config.yaml
num_hidden_layers: 15
hidden_size: 160
num_attention_heads: 5
num_key_value_heads: 5
head_dim: 32
intermediate_size: 448
vocab_size: 8192
hidden_act: "swiglu"
norm: "layernorm"
norm_place: "pre"
norm_eps: 1e-05
positions: "rope"
rope_theta: 10000.0
rope_fraction: 1.0
qk_norm: false
attn_scale: 0.177
bias: "qkv"
tie_word_embeddings: true
parallel_block: false
init: "orth"
init_std_qkv: 0.0359
init_std_o: 0.00656
init_std_up: 0.0359
init_std_down: 0.00392
optimizer: "adamw"
learning_rate: 0.0017
lr_mult_qkv: 0.4
lr_mult_up: 1.04
beta1: 0.9
beta2: 0.95
lr_head: 0.00689
max_grad_norm: 0.5
warmup_steps: 569
schedule: "wsd"
decay_fraction: 1.0
decay_shape: "linear"
final_lr_fraction: 0.02
batch_tokens: 16384
max_seq_len: 512
doc_mask: true
train_tokens: 152000000
max_steps: 9278
dataset: "wikipedia_en"
Each number is 500 + 50 x the weight over the matrix's rms, rounded and kept within 0 to 999. Layers, rows and columns count from 0. Numbers have three digits each.

# k: layer 3 attention key, 160x160, rms 0.0397, rows 131-159, columns 80-159
# q: layer 3 attention query, 160x160, rms 0.0425, rows 132-159, columns 80-159
# v: layer 3 attention value, 160x160, rms 0.0322, rows 128-159, columns 80-159
# o: layer 3 attention output (transposed), 160x160, rms 0.0638, rows 128-159, columns 80-159
# gate: layer 3 MLP gate, 448x160, rms 0.0773, rows 0-13, columns 80-159
# up: layer 3 MLP up, 448x160, rms 0.0723, rows 0-13, columns 80-159
# down: layer 3 MLP down (transposed), 448x160, rms 0.0669, rows 0-13, columns 80-159
k131:449511424443479472407519535511532555455444490480471510485437526532413524519518512544475480446516463387521508509502508482567463546461543523444473517545492565484442503569456507488474455533541494469500526509477574453542456454555569499511512463
q132:477523525554508535475472421420518505496507526555454464611507548483511404535495501539531458500534594524402506543470491515533639422513567466435437466443443480493487471455578593511515449540482490486463506402487589446438584499547482457434546425
k132:534522520461485542558538487534453499532543531488517436440564425427459441469463589472616450532502561464652479502542479473496533488543605542632473416597478415492574505431409505557561532515468483460393442594512505542467468542452505474488423538
q133:453453575513468590459514477426521437522537509555474564511495512513515475485495463503505517552533447478478478542484443468518528516522552501522509449452387517581475533481440461547516439513512498548487439499578510590414546531544487425489571534
k133:437516518484536465570530507449512421504495470497541474521479507396536453429486517506522468522455483530519444529539494485456543463514501545475489507559467470489537477433591523580554501534485495495538448434420503511452554462524449519423539469
q134:518449498573517551441504443468538489455490467549457567536501547507515436431466482538550578549509359469521505550460416482481516559461551461547449465491517509577468549473403556432589549512507495522461448457547464596422554561610487391536515518
k134:522472540499516553506524510480514420488529532577508486490492489498546496432508488493489516484495444576467481566525534494452533451508515483418516497537525568500534462425496488486472472454470525466558526459475470510497536444542474507495471545
q135:563482452445519466597512630577460548486500534465587434395458540461467607446522544491476508460451461483588539397489495491470422580502482512510519479454524476475539438590485435447579556532538474510513500595423488493484405478442487493508489503
k135:476401456588444436434519484501401601388439519517506497552554549549513497531521400486448547502475437526433598476505519554513504446503489449443533563440482508540361518546498488391501508503527491479492528497571466483463530525548435487611535449
q136:521415548495525555558452540478480543515504444562562673436556484424458468487475555442564603466558398499497549496582571606461374487424442448559500466472401497516431480618417496439535471503577503502463407539570483577453552621556481428511532565
k136:525470481579477487465528481481472521464605517499529430569406531556471467468494460433426465498491424539381558425464516489471479610502430458440482571480466522509495471481517519495468480519543516517599529479427556478500575481445498475609537582
q137:554507432428523377613518584600509643482498473407535372415457504468451547439541505526440456420518492468530529391545483507491425598492444524463553535528506502511523494561501421501548534496475497422519573567518489486573503400474518556538489553
k137:430452463582473452443551522477492554528457585531508512529513498573477540518509447508470456442538521480440521410506545465557477453500430504527482544535507508472413543519466543393433491546415532465498516521518529442454449504452555545549534501
q138:545512501443598420570600604566534559481466467379642430363424442560459588534526496472467532454482464543592514431577522490466428527556467538513538549490515528504513513608466461522533545503546596479506484546470492466540433395418468594561413570
k138:495474558507494495455512470513472549559512493489534530491532496504550511559459516471458527523507479481419482500469497569575553507498521529523486513510427515475475494478519530435460531488454514514467461446575535526527516537517596496504450533
q139:573516627577393554510516470484481538541534470559446560554470562512539447490484548476558518486467485512458515554539527424429514483530417550481453475451533533504471542489647533482451545476449422558486471478578445475515502507486523526516504409
k139:432535566474466569576562419526550503490600456518497445517528560445466453569575499566553486527526490541575441518600475546428612498419512469512497483511526477544562451504440409554472485576539523549503535552541352565413521475501525458430503527
q140:557503465434501384589564553579440589514503556412504382365423477504337542452575436522434442434443448490496518411529514483445412607469493524525592540553473486515446509674515420441552555488535552438634498581499504495553456403444485527561487518
k140:536433553513490401427473475467476495491478483535573529537517495475506547534475499471510491514484583523447528443498497571515496479476452487448527462505532521471459470538523542448480464514489423445506535469581536515512524511530505522518544491
q141:501431514551536546435536534453427401499447481446546527497467481457489474494509425427555603417338424482506493436555517477583497545505398581500456591453621374452649583477579511518486534481400514545459449396504507503585569494486435571477448440
k141:597466500456387584532556403476492494468599418478488476439630479433389519630417587514467457462517442551491444571502531521392596530491581503478422372448411575564498519498511494485435566497483486500490462500463514577370476424511329449591500581
q142:537563519497498498471417524443476516541505547461525592446531478528511562604546499457547584480552498545459443498570523502566527429531577543551471472510514427467463490414474485516538498489506482484460522432472519617489474465437393447452459523
k142:518479498502479517535404531533456504445463539555443548465416468596416472539397529453482607397534474471371465502447596569621548547551539507497463607380500549514466577458535480438451554470500550464528442532520491508555543472419532468489446548
q143:591511457500517492603606655578478498407531544483547372387475555550440490464524480481435528362496419405451631478520452570397399562450409454471498571573464532470445485578456450452444527512505505517533457598449449428520476432489415636561459512
k143:499446443521508444454484532505458510517465472579507559525497494507575527547488445486440517543418555495489556490473501466583507534476482450443517505414482495476449510493561498445564509487482460522575492454541522522512519539473491517531507562
q144:556444478489470400458449639536506479432576525492561445440506539555526529475483520438407495560518580575509590458545476567436473444443471531487461515415416534459510527471579548478377528400504504528474509617359457466609462481471544548502507485
k144:509533512499508586539548457450443416546480510502427551545545499457539476469523451423530484577540465490559560539524481464485595498503454428554581540460456444460511488435461571581582491506320523487454517509428475541447510571499490488463500493
q145:494597507530533487390537421423494445554527564549363510445433484497509412400489427508603559507432506499481495516439555529460574423462477514635512470427541444514569585408527558577492434604443422503427560427462513468421481561600541454397581427
k145:461564464461591547535547549479484515466546512531455495442554469392433516480496569560524541480491515478532548539514470528459478474468547561527433483454520481518589448610512457464487474472548473535407519519456519453423502501476450533457544446
q146:454511568553464493563562454490468549464435479472474543511452469466452454470536487607499479454435495600477574552411550556588472431504481487525504446447514506459479562431543532444507511465490463536494520498440553505554535533504542539548461355
k146:504514530576549694640523443405478373523483536568381482514447470320487349486496519500643490554492447474588458553444599482492647425535579404656444453431579464565654482440453546748453490473471542680465456457423409544312543497490451490470489433
q147:438573608609473586392456382356520455527576575618366606545536444465632373549450511490579476645495519506473395578468559485466645362442494439533380392452454537587571484321492601530472437586467492500521490456545587439306506517584541455436632431
k147:474492459451526484520492468466508546490528482478471484431454565480432497495510461481549520491530492470559467519536483522523549521510474523516533501493537480451485431565497452527482548494557563478466563559464474508512503499501536505525481462
q148:496522450479574426592671559528465539523383538566430501361555446428500552461424612571509436484598502550527482538493483548431479552457531505477405419504564491410488463527441535361569523523528529442537457551516614399525507461623542483552498440
k148:473490434529502452473536523544441599460415506548558552476491426514557597534385372413507517545455550522519461548544490484581489519473514571521470550571597386509532402408539553450484505503464547508516517516551514579461475577499523432515518456
q149:484429577486496371456521485453487352506464439490529509536454524515442454580644465402463565530463451521494445462548538432532484477639390584412490644480505504529449548619422634517560525487497523523499542488533438522439522501433524565585452483
k149:494494556491524462451506334462546511524628464464554388500493424501516441549630638525473574454607499492442492595501468545458510451492453552502476529523561547417500492589558404489455506484558441522542525519546485465506522499533479455578440600
q150:498476587479601460479560506417483404499469483560493475382485543500512491443445493540447590558548360403523524466438515582421542489465506488517448472482504433574497480444463558413433518507570429522506581566410514531379523502501494479558491495
k150:546462455604526492470370485448507504545474546544457468470439474449514514485469489543559550499503502532502468461467511559425597514502566505628555439545597470493355438536685482440493466473569433527470406462482454476404651520458388449508492362
q151:471528471507524564492600493432548472397479504594397454532473460476456539482501590476466502516554453515582594533541351437471587544605567475549501490466533501527551436550476582494493472455514521483502464513543491505355484546555585378514528407
k151:415433446456556421433535500565446539401383494482573531495501435521538533466550523503444539448492450489486527599532435497522501551503548507436472540526545530470469482418553491366447446574547528431588483489518524507551505482498461542491427473
q152:444522540450482517548364498552532476533544545451517502495511554398525521590489500578533489488499510505534417535519525567453471463514650438515529525528559539512385402388533562481542590523500495568508488488387432572463459502397441508517477588
k152:453421517509429561524474552526568458477444506591477483565387533553518389437470523520577520513492482416467441541389555623604549466606421525513561379419513540589394556460537496564609520505445475589470508485537435574523463532534529459496453464
q153:470560583495587509587457496436489528545482557451441459563421481400467434552513567529607482452526498359452458526488528565535424468538390421432549471583482520474472505508569438461559555451486514461477452482655480486569500441525416500468542521
k153:575509507539443431502489449382575490544562493597544442465515492434571432397485484553498467536383490560508517391481410569587479444460538538458586470511500479486438490447417464594427517527556467546552549521549542604549495504452507470548516537
q154:559473441514477490409394480507510502431447525408430490482565569434428465493487430494606507510542446532667481421501576409550452465480509562456565455554602337463574473495552486587658491517492458491489473483517477549433474582479420492407515544
k154:577526504489501465506520481481494420451506625453529484440384540469403411498446529532453402448599352462492520502486584618506429453478507424474374391464418498578455595538447436497408438456431466563529517471440569478377535407573455558513520525
q155:493565454454549492560454460446466449496526471594478488496589446553448515542458574563401533467505487521439599495552409396514488490547558467509478423491587550425503468470432542507491394572517572463537545619622526473460477456585530464575443498
k155:433496411498558426415368475484430540493465535488523518509498461522528489506539479500550489521473465472543395587533525519502493491448536498485485449480522482464522475384469510478452491560549497422534544577500531518550467551569552427469448514
q156:473554361570574507459455551533584358487546550538482450488512467437521538519567442559491427529571508522476475419472466514432484434509585514552519496454440516460558414449516394518540481562533484478474524582463579481570491525534574411399544522
k156:524476455404611375508454506459399430439441504513580510506493533493479555454445465481424380499413504444551579436506503451599486570521438501509509517610444430493472455418499506485543439525503440497491582459429573509557466534584499550524581495
q157:482618447546642525461547535520511463458487603458428515473504502581439465582453422566577461474615525398540503471501492529439553492517530463579554493570529433439448430482466412482506486571486553423474469613484503549485527495552562432401482402
k157:435423499476515395514500503453389467553453477433571630526455540472439468495456497508534503600409552473490528489551522492625459476483508566528516522583415452435486528504484468534469427513483499436550486423526552483472550545512542561517465481
q158:478514457516584654553544495458511532396500515459512512547443566456546545460504422550511545479465511464494574523541554640537529553497517487481551554518481476470518522462492525566474604420486544517477532483450455540588594500519530482430469509
k158:559441407471400492494580561546471490553508484544472444475512366551474445419520498469408504483418583513460506527480499353569567606469639385623473418473342594451564635474502627475578523539436504562441401432520573536578383529463370535530517568
q159:388557440471535539641566498512483614498524432449526523551555557546506480528499504551599575411587553449510594545491518522447492465494494473454607494490543516448433533465512494462433517564455546449485490447505523550525532493472488542462547492
k159:415424578560501500403525480500396504614510475512502505540434436497593355521470439462601489563427640475501436552482537406504496512520526560535491561613386450455533494535502557552499495466410495565574433361615485499487393571476534469542466510
v128:499522595496451548579547444448521510548433407505542500571503522427426519549613441494600519429578481504559560472566600506511499512471412474423595544382519428463504453462292442460557571457447499521608585521495479584480471443523585472564526559
o128:523561665420513604482480511487587358478496420541514471496479528433436418511477398535612612439543526398504496502537597564497488513458453536444570500450463433464603431494429491494481508476492485555575552419452532568488535542464543528508515457
v129:552491442507499545454410529514462542451532554482510475513569520588436474369473511411463414550476545475496542506467593482555470445567500561573528553547478461494500490507489584408499513521519570481454326513537468525496470609438402419456523573
o129:453546415460517463518459542481435622485518587498512524660539654548439447505501493463467457498430554548476477464508475548432523474508508554556449552450406554569402488490419557555512543480425519497506503562653369484483564521440551404488572551
v130:462506481466507540536493458513538545527449447566515581497474447460452482498543562608433571512647508480524402438500340556525496407599477523401500501466559450417467540525463559470561539586582423538455519469531492462527521460474489451558585561
o130:479431480512489544568402461542526404407596452497507512531526494452528504516525462601517643531545554456487511429507481541463517513433471513433661466580479376522533423403500494539522499535512486550510590511418450557552465550488532533505607512
v131:568386485435518444550536556487560517570525474502510522491590445499441485545486505482528534536478577489504440594417598519437553519463591508477474440547457506481489606547480541509487627440567512526471456445486489503528525618453436415493537513
o131:478476422487505457539549521497563573555422502526509431534545545509458436527485535466494521517495545514498502455498503521496591520456531482536498482556502548512486526501447478472480471469471508417424566442475574504501615469489440379560578457
v132:567458395508518578542458432541538489425556568605482534524513407544431453479523371544560422504445706590562476575608485444459491492518569541513474543648448504584362490499391522396555569468455408452510535471454354441467542479513388493507489471
o132:456621468436470483451552461488487521559513547508422557524497469558414469445499489516532532499458660632552426537590574487371460518524539415580518479536515450537405468569358501412559559542506443534555448482445327462543555577455461441459558514
v133:536463510503615500539397612439484506503497466500458532477506544550634550532445573499504377560472545619579511471495561455523481414526474454466452513526431573384508443451467480502461524540570540460486464438541438536491512456419541466491567556
o133:489441551498558494439430600515493473550470511579455453505461488547554468640549556501495480511472461592474525473473422499517427470578604498493590543524497591432525455466476430511552417518544602387504540476626441514479462454475510544486520528
v134:617478514625542578483523586492451579556559575526380461454500446406532393412602433597392510396481577437519463508519582451514536572539482519625552547481557545403405442516587451505562453424392424455494555492386497432521427511386452445510563606
o134:518548510513512681490532618548514623470545525524448459468482437439485430399573554434382517435492542472593522456487447549503500592593486541556531626463470516407363499604498422442521590401476457514447472552502479426549413440388403427630561587
v135:488482595421604458501603527482547532511424466386463546584485470483424500437558561517532418468578564481431502569552514563520549537454481477500442519421494468436483476548496439513409517476454633590437429505504548441513499494588463483493448460
o135:462491609466559483518546509474576569480504505545533560564507495473629465459609431498477498506519537504380547636526470579526486595436490522477532463501491484424451482486417492605479525495456589544445500383652544548541523559522423534445419443
v136:451499502613476570414452490492480515519538627492530481473469531571391518481465469360482339568478458408469527406481472379573433544583569519506503509496466431466494529553433498626506534525452510662523568503454437528509512439541506446546527575
o136:512529558521527598547430456472497446536533486527520492468462473569436443499444537458471484515527501441563533465588528561542506490476524492531482473455537441617517575592525573669492464536530461586532537495526493556473634509557614522490432485
v137:482562548567527429480435408549445446344477406598460473487488584564497476565490509533541467479537480533602492473560465495531469460569551522522532468439511501546502590544524330523583439461384534519588576521422532493425528474558554441563447598
o137:602604555469537581464463420566416360420541430571602506465474424494482466509463576550490473485519493553547487563574569482486406467494502412443606484433438498578583602480580522462607529412581485553572439493508566401455469576487524640594396445
v138:470527506555527480544515497410432545408455474497556498578511517563563521449519585615531495463624514392549465454507553576434484501487385463393584481405607528400543430490583474539442500497592532480448495571496443479529593457535526413411501498
o138:466444525533559553500471546517494511422505565480486491469445577429525441395439432607555514482532539485460438524471494588473473567502434488421556509493491549452591570485589492618500444504467509533501547532517460445519496530514526561394537443
v139:545536449426506527600510533586455529641606523520503515550559544576521502507516401447515368446514552606485498470507451372519486454475554501551540334621421431454491520532485450530481499454570599567539609470557401526551526507597442515638502530
o139:534516496489478481486604496462521541569475530549548483464484403555489544458469481448467456499541550531574413556498482509517466420487536501522462433659532412507498408560372511516502439504482635510555507497631428539594464478624492491607467540
v140:414585441455471458553470516497467554509548511487561489500537429537474406473494522483483436496460371553499456565438491532591435553571569501551498554547592547554541448527442559544539447449501454425450472446535469549435442551453445385534459580
o140:509654447556517454571514493542480571472590528450515513525510525500488470457514507469554455488468427548537425439487571429494465358515457486552417528530510500495485539439420543529528514420531460505543445421421379607381518511497478370615510601
v141:540507514572480596507469554455542504510431507525484485543455545571473500473529490487470492432567467422525512520420520498470600510427363483484438580385531539522433496495517508520408529483498468433501565522505558360515541461547556543448577364
o141:501431506585466512524539521509523515518376569445454474550417550500469464476591470483500499395553438434430556511436555525606600518458387479522575449486582555456482557530597461477528429482473498466494553457579519394574455516504516583456558425
v142:319567463488515448525489494515537558562474418538464532470538423514430501483574612525525524428540606470501383481445517544478406436507576578509595518560444510443502485519486455493572477539560582496498710502469639463594482581478578450467634429
o142:382535346434497545590521520526468612520359461520539493475525445484471540499499511473492495562418564635586407442459529557403478514461524579461567526611483387481505515484490483484534605539472612484481545529456544433494412503398556511435571512
v143:538511513546533406476512520521433498405404499449502514598463563517527441454583561446551520495588539484549503433584504421481525545485533481468573511481452474455584527502548548522430467512528523482415564494518456481511512516524508566435572470
o143:436428517497522444513519497500439562510510479417549513518446527523530408471527430497539530579477540529623537503537399473535499496519465472482529525496455512469523479557539502560539504535598571533437555527630480528535441544471483711360537488
v144:593450461563465525561566500556495583481477472564494519427429436435628544499494570570579538487478484447484483439510578551557495447535495446434607518431473508454548408470593444520482482430503538339508414482475511473565570444487519542511448518
o144:495453484477436588371435550572473577566484544445523478429545403538530601477502602549466417457499490530486467467450478502566388444477480407462448539457399524412553418503587414493592467436535575355512447584654558488606384361542488500395500485
v145:513523449457464479478369572543481549423492507462510421503479481551437510492525440537517556490498562298563477488418474402655621550526529413573706574534529542546444506474544490517423460499532490566505556547530450488487626507552413443429488502
o145:444546535494507414462507522435556584532560554394469472484468541529407393439518460483458540478518503435599489485498510504530531564428457436554622580585498520520584617436520499567544507484445516469495442584497493501484559522489538416428546574
v146:520487445585519553506419470546518527551509528461566333527495490537452528460418497474463489491571450361501654451470421505530464592618491456592522585535530473477517459512482562476432427536431435547496417604550509536487537639582471500533370517
o146:468511426500527511547418470532530584447559441360485520526500549547399565483518442484502461471532489409442645493448523453457465517508526529590468494562512456547461519518528510576455447509500446605574480551492471607478617524581539448554526520
v147:570542554571365546385505453579502536508490559514452508574388453628505441579431480457452605416555584473336545570383517433506526530537443415504423563499559514426479565503482557508431533392409527528463538424560483538456529566506420491579524438
o147:561556556514433468486530464458582458427498478490423527597516490623491509457531425463470549421640610432473565455448616497508568455458439463451536523480566540480473587487512550538498489479493526450565529507555444458523537550634521381491549543
v148:406491493557510488535489444497421405566499525443559550414522497541573498584614526555517499582398638552578506433563487401469535456558549431492529477549425468512509415442478494512591571495493481524548521637563537453508411548482522536482463437
o148:459465552507525431467525519480425453508501416522482480531349539530504563531520486557557536593452578515611434534503418414489464555520508520427451453515508510617605511498506452441552580484470504483553465370428447469609455505444505562475422559
v149:512475625507499543429590464437627453530548520570486527554366424534510430490512515544444540520527551476430443458428541516471576555561504451426553514448456533466549527510569432493560419355412596448500590479482505509472550521571523464524600489
o149:596552646439518660418550526473581410476413437547447516532465420466468482427555502507442526472555500471504578461515559524597569453501462450511632450445537453469489623517530510532502484446445519486499666450435544432463495563476532505497486504
v150:495433527485408437393454467442501579419469398426513519513591533478439508566579481489474513483472431466572485573621549492488461519508522481521476515509540505492493429462510527543420489575619562498452464611554547436462539418642546519491462466
o150:425431574553525499445471518542405558435454527485498478451596607422629531546489449552552534503426443524501443576547565524508390486452593477550530523493467543535496428483539526474449459534375549468444454506498586461474637421478552570451426445
v151:426494588586426416501367377502495437455465503521585585518500480528583454532570598426398494603341459596464497485511544493557482517452606547461515554499486421443611507468410532486535434585507548580562566438451476549490469508413497564589482488
o151:584540568463439471443359399456554447498479394560566538496523435575488541484456584484439458580422464552606457494498581491596397395478518608455388463446505498504558449499458556399511490571548578354500477480377479559543502495458527531471458546
v152:486514545363512491464563501586414508628450435505496470401497476569403438428501586484551512459480462481450462493420496467570454464486360494474447560580507525520502553500490451452516529393504503521518497525573509522508418579374447472519577541
o152:486539400336489492526466479481508540499493449513554461488492495467533445452544489441562515487603536418477502461441426615539439462368523600447527619594496512603485569437460511493555494410496426542516545491478488443475551522467384440578615530
v153:441551475466458562524339503509460469501498408471475440558549592497481539491475415545522531535596464527553481446430523628442513542553441543515489564453477469569512529592457414477541480617519487534540466630459413582435569575542508502464423491
o153:523566471495505526554485480514489437466534458471516544476459638403457435489435446498573537478561443483470501519464572531416515535450458516490514495495457451473546510417457526533500474557594453509524456528466477530476574574535507587456443463
v154:449495488590493535379448479469596505524463469541529463530468539439467571484486476553407498533543495578505459480457573525407556506544509538494445463428616511503446456486546617512509434527611542436537407563591471474545445523364551474480679508
o154:518380543570520525538430555497430529532419467539478440546568629433613498516558440533490504485510541494521522448441541513449621480515478420488510499439498536494478554414481576520474495518425502480459534576529504412445447484448561584478571517
v155:488498512532534444458522507432696517576342535538487445507470427578524548475516477441534555534448582604486382507468565496484611513388468398512457423559520430449454543506530555555493443398399489433523477539380503524472502572459507365538544495
o155:503497461520547437441466500371594576570450548534423447550432378547435688558614560500501501491465519564633470440477447484565689462531454464517441441502513555425446573496501544529482535435449475409425574489386500407447374525482460517585459531
v156:518520527541563454604528458444466458616555536585516475455487513605456549476499587492385515497545516433472526496343474543458514452464463519588434483438533508548556603475596571523494469513521461514427536504485484452496496628497514530518471610
o156:534577397516502542580570416505545524518436512487552511507453540513476516395516536491399524482535513495392523522398476517500562483534430624522514448513507517545483406475520497554460448496570475535471476522520528446511587516471493492576524493
v157:535514546513539418454453472519587577576552529477496539406482442477488485546454432418501543481456472603416378558569561465460560482455603471478479547525392545551491547555590530514492516513468556435523555469389492523519526627356581416602486521
o157:562458472469473496456435496518578559587471465524497459470510484502500509470423563405545503448504504537522462388542587599526513433468504485506535497478456410484458542555516577354509521474511609380476539552391437495450563455437403332678418493
v158:424452577492475580464483575609561531606514531488495453493481597526507526514512515505475505538456396434510479472440531492489445512526518496465447552500498540405503413506564513491485616531507441496514522495491587417540466547444457509562515587
o158:471439522463471668459459549484559562487458484465464409487558525486490508506534577440498617515590507473531522444507516451559419469455429485472506508516592483569446528500575528441546482504517499435548471552504373475575455541515476498546492524
v159:510536556460618437457525471490541462549464501443467474550515649610558477574506464517584446584475597601464601493500508516438466489552537553501514570493532543503442469502463522486381496651564480567444575529540518464477532427494600541482473523
o159:503532510530565483470574509495427503428541469445441516497440591582481472597417465543623528536424519502470459585468469466379487524512422531460505540526664530556510598437569454538439560534605542542496560514524441404523588530459580589506460529
gate0:532448518544519517425586508470504433446516436517488543557533530545456495500504506497511498419379466489552494455471513472500540526501516575533467399438528469642555678511602550515473527490495451580417421565424436475541435594474468443525464510
up0:599487476548557590531450457539565542478449500546570488507563614398493438517532481624496515504581438615483403502518490436445482417478538529520492525434487539515514478434498523586496511487504538437395425562491521425481552469475482571455511509
down0:470548516504509524467473483459543503562466529517507490456440509500452493485524532440442472509377562447503538543511497538437529578441408533589523517474581464460450585541432495520559542558525542533484578532511459516449452483455512471510509529
gate1:474514459405518535483470415572462486549496484499465444465490489387533413595512539412571525482484479496511618488427526538448526481520498417556545496555499535529440462523555560602473523544521455566536492443457609478437527516487487566478521459
up1:569486529496585509524543546630477454535532561543523487436489493415465538545438393497469427426461449489504480539471501501482554585476449485450550621487458482538428517488565619545476564514473418426479496512512524486575642485480629469477563479
down1:596444501515532557593411424638628390509486455503553464553469565446476583509494554527420500496618486445499474547560522455493534615438553567485510534444466407530433484587604521538418457479416468484542520544458393444543559512507604376460432460
gate2:468522538459497439515499588453495473527491464549584461439415490457564543469487484493466446453431514454424491509580567482496495505508505588536520564541475515496575556485444523499495495465457501524450465555474474509532492482449540486515456582
up2:508501440517522520529506532536551526553540480567480453416516497436521516572475558524416385529538483621530384484534467458486479442585567523430493550418449567524524581502487473538494445403614534489362518526494475475499546511523483496563472520
down2:585512501522537506540496474447505496454509547545560566522449515518510406545456387449527557535521515476447510489576565516644422502530422491498517490535490463426458390531478474554451496498561428550513534510525523504551507452519533460549474457
gate3:504388509560457493478513517451525535462428538535569528516499501495509527541529545451519517529483467509431556418429484531504550477505565492494446573492451633532391535515479442523449473509387479537541479456625490389508457534479427503422563450
up3:525509490474539545459479514533468427430546521408513473509497566534498490512505393466470445486521581526489524474458591579513561561390524466546596526470485455450566447498535551478543552419423519483472538462468494630422472525544545464449536444
down3:550522501539530476529500568490508495530538511446541494445425524489556530515489480534505536526539470485475450439522474420524594532537474436503429549531542372475533415440472471380515594504487440515498454521497504500442510361519521530447466516
gate4:543498469455510479589521531530511405488532460507488491504523563499451419492473497534496429479569563441530582455459590479577503472493581554500558435532519437462513471467513482528482520487534473525529527439451493597328442529503504513550509444
up4:475453530527540472522450466477549479501545528440552508481563507480435524490556562507528513542480487575559435482499548487528546480439547495442452561507597436428468493417458399458502583481547539496486544525503469503482556474503497585548534532
down4:529509585446525562471570599516520565500529452496553520538367580605599507495463441569464536479491499515414401549589461486467571468576515476459502482607520485498557514493433550522483417539576422557453471379522437477588445451527536517432513462
gate5:498544549460452443472522477486472443467518536486397513491458378439518512537459621572422477485390506441539449497538515450521492514469512465521536435541476434495428528545528479497496470428459534436517518523467476473411555513517462514498514549
up5:542455511501573408582487542506524406579514514436503473547573521478566442452560521402537453479566560557560525561412502486449525461508501582515566506548491428466472431437460530459482506535496448515572563441504529472462469467519558463485448508
down5:564488484542530547534429447491478469617440443577545514475586504523574472507468508507535484480536454687536543561480470505476486438600506408473498416518526510559483562520492467382473419510455533483599506459494485495530469415496568458477507442
gate6:519530448532474476493514501481529490553463543535447502472573439415513590592479480482609408524494441551532483530521410456630418424460494547479457423452522510602513496537389492499495529548381576514556523527503566457492437507546499537403467449
up6:480505461529498573544430485576396562470443523554474464505586506518499503382464522582433497529508483549537522513514538477456430532468504419510481481518446376421510505499551464558497341569493570397463583550550576502504446617462524541544555530
down6:379453545525461564526543492446552442471606423471458543533580485478442530533476488468488518524495518517460431589455483457525594542529494508477562493460493452563463567474486586460528541456512587535575445484518471608556565444459507397524438547
gate7:542607542488415552463409467535540543534591536457410501399530494453488498459459500525513459448423432476605388432520361504537511479520447539618429491540478473451544500470495535578483528520500453493467515462477423433523537536490467467463595517
up7:558497569388488488558461542525436468511591544466478515448435468414511503488438491503510488457429418453425514473474537491506524575520495461560453451555537547539578489528476462606488504485466439515395537437552444527517577432484479440482486471
down7:468440437464540511539534427437444499433579407493563427546516468416441444514590574469500489523596574495479496557424541533495434501478518481460513517533598426566483604493437478548493575454569496446515479569466573559502401487506535450490479554
gate8:503454532588601556470455449435509560571509466564393472535322544421591476578506449451445445579455599498501471504524536455470549489563460496485512385432511516501536517458511512587466534530458502592489458407522527450431576603461396373415519453
up8:568531443538535474465459480499521586454534482489478389488441593457602546507562424582390434446556545413459577408593558496522501489569459514511593482441464567534461493481523577558485526512462492493436473463532570524491508499452448513435543472
down8:495483467527498427478493489514574466392549563494510442491544569622553470537536511505533621475388548520527452494513497487605583478423599535416536498579558519605537460525489420495493485474431474482502483547507444454470561460485605488491487574
gate9:576481540530483540472505532419489539504406553488379476486525396478550529526515439514490528445476573439468527510514515503480559547540462458553484479478492534473518482489595497490509445531490470428469493465476528494551484535462525581421465446
up9:608439625534480534532473589568546557533524387447514455428528440530601456522547550596389540450531436473626570493552412490509501581529563514427531537427481427480447457493490498355496541537461564454412517441553502552556491518464503568520382537
down9:532502503531473416524443575512653401510660538510561499486474490543514459411492527524456439495397504556490541459498466523479444543418463540504451504411535521526431537528447569389517517484445465600529458474487418648474551563559461425521473512
gate10:485485473530525537543529580519423454479390560555547467485445545429508449467494449406537520444486408526532531436551491523463560398501558584466459455490541514511476541566474509492545500489522561472428555476472456472538523495523496452480512505
up10:517498470494402562502530521523464502465469464438472495524487551468446482363501527518554479498529432481522381463427522534408565468515520482484519510551460568434507534585512538512562554571609541519587516534464424431560507587525580487420526449
down10:494509465486555473520568483468491518488524445590521484437511474500552471593583504519454516504519469477472581606469530520546460572492524497531529518438431452489458422464499469472403407534431438547447499432482547567439444499541483492569473492
gate11:584511600388514486599522559499507505473479519488391457471492579393454328475526548497544473480487499458556497565527390522467509554510499558504543483456520578456603512441541547527507493491527522488419500635448554488484490431521546450455497564
up11:491486610451477574540465527509537397365561422543553476427442402525541423422514511556407484532539583499584572525500610550505543514448514464455563522565527483497456484519502528479458510425491526500494454467473596518391553375578497399539477511
down11:490576515558508582458507432547550462603506575489542598449419548381531482513511523600528477482602549471446490478524538507528489482452436444531543443425469562454485501473589507523461416478507471452562493496475475566545457453519455490480482399
gate12:558528469552531519537411464406510445471539538502497463517475485453478554490456581538577466519467566487554494551544569469451444501503470451541584481538479440547541430478494449527515424527496459503508487531362495469451438535474437502520474493
up12:482485516529529468477486520558428521591504469488413489518480547507409509568523451604464476489384536485505528416508516469494442456498369492469540533479515503525509537472556458488529577537582538519500580445440470459455490518490568434493526448
down12:444480510542439464510457545430538551559379477458541426522555452573606495509529571507494501620485505571564522456582437504457551525543531548568476530447434538571485504418484407598503421504417522438433597604438577444462492403463502605487540500
gate13:435508431470458496504456428550490579420450473487540471461624501560496459490548506530580394515474517513529539523475470599468433480530482543477507528538561410538364440560498470484499478571475512521453469571488427523404362500377412590454455383
up13:589502376527568512465471490510467411489498489512512489402483498466491455471433457488524510474471482418488447571458583524523497463569578580539531481526491443522554470580487521454494559438512414604574488451385486508451593551539513583476517453
down13:454464573545544561491503552525495488529579504515482472481535492436458533541492522455405556463467472553438433542571475566576510460465524498487532468533390578471514646501552534557548483491418543546518503469516389513568468524577521566504419562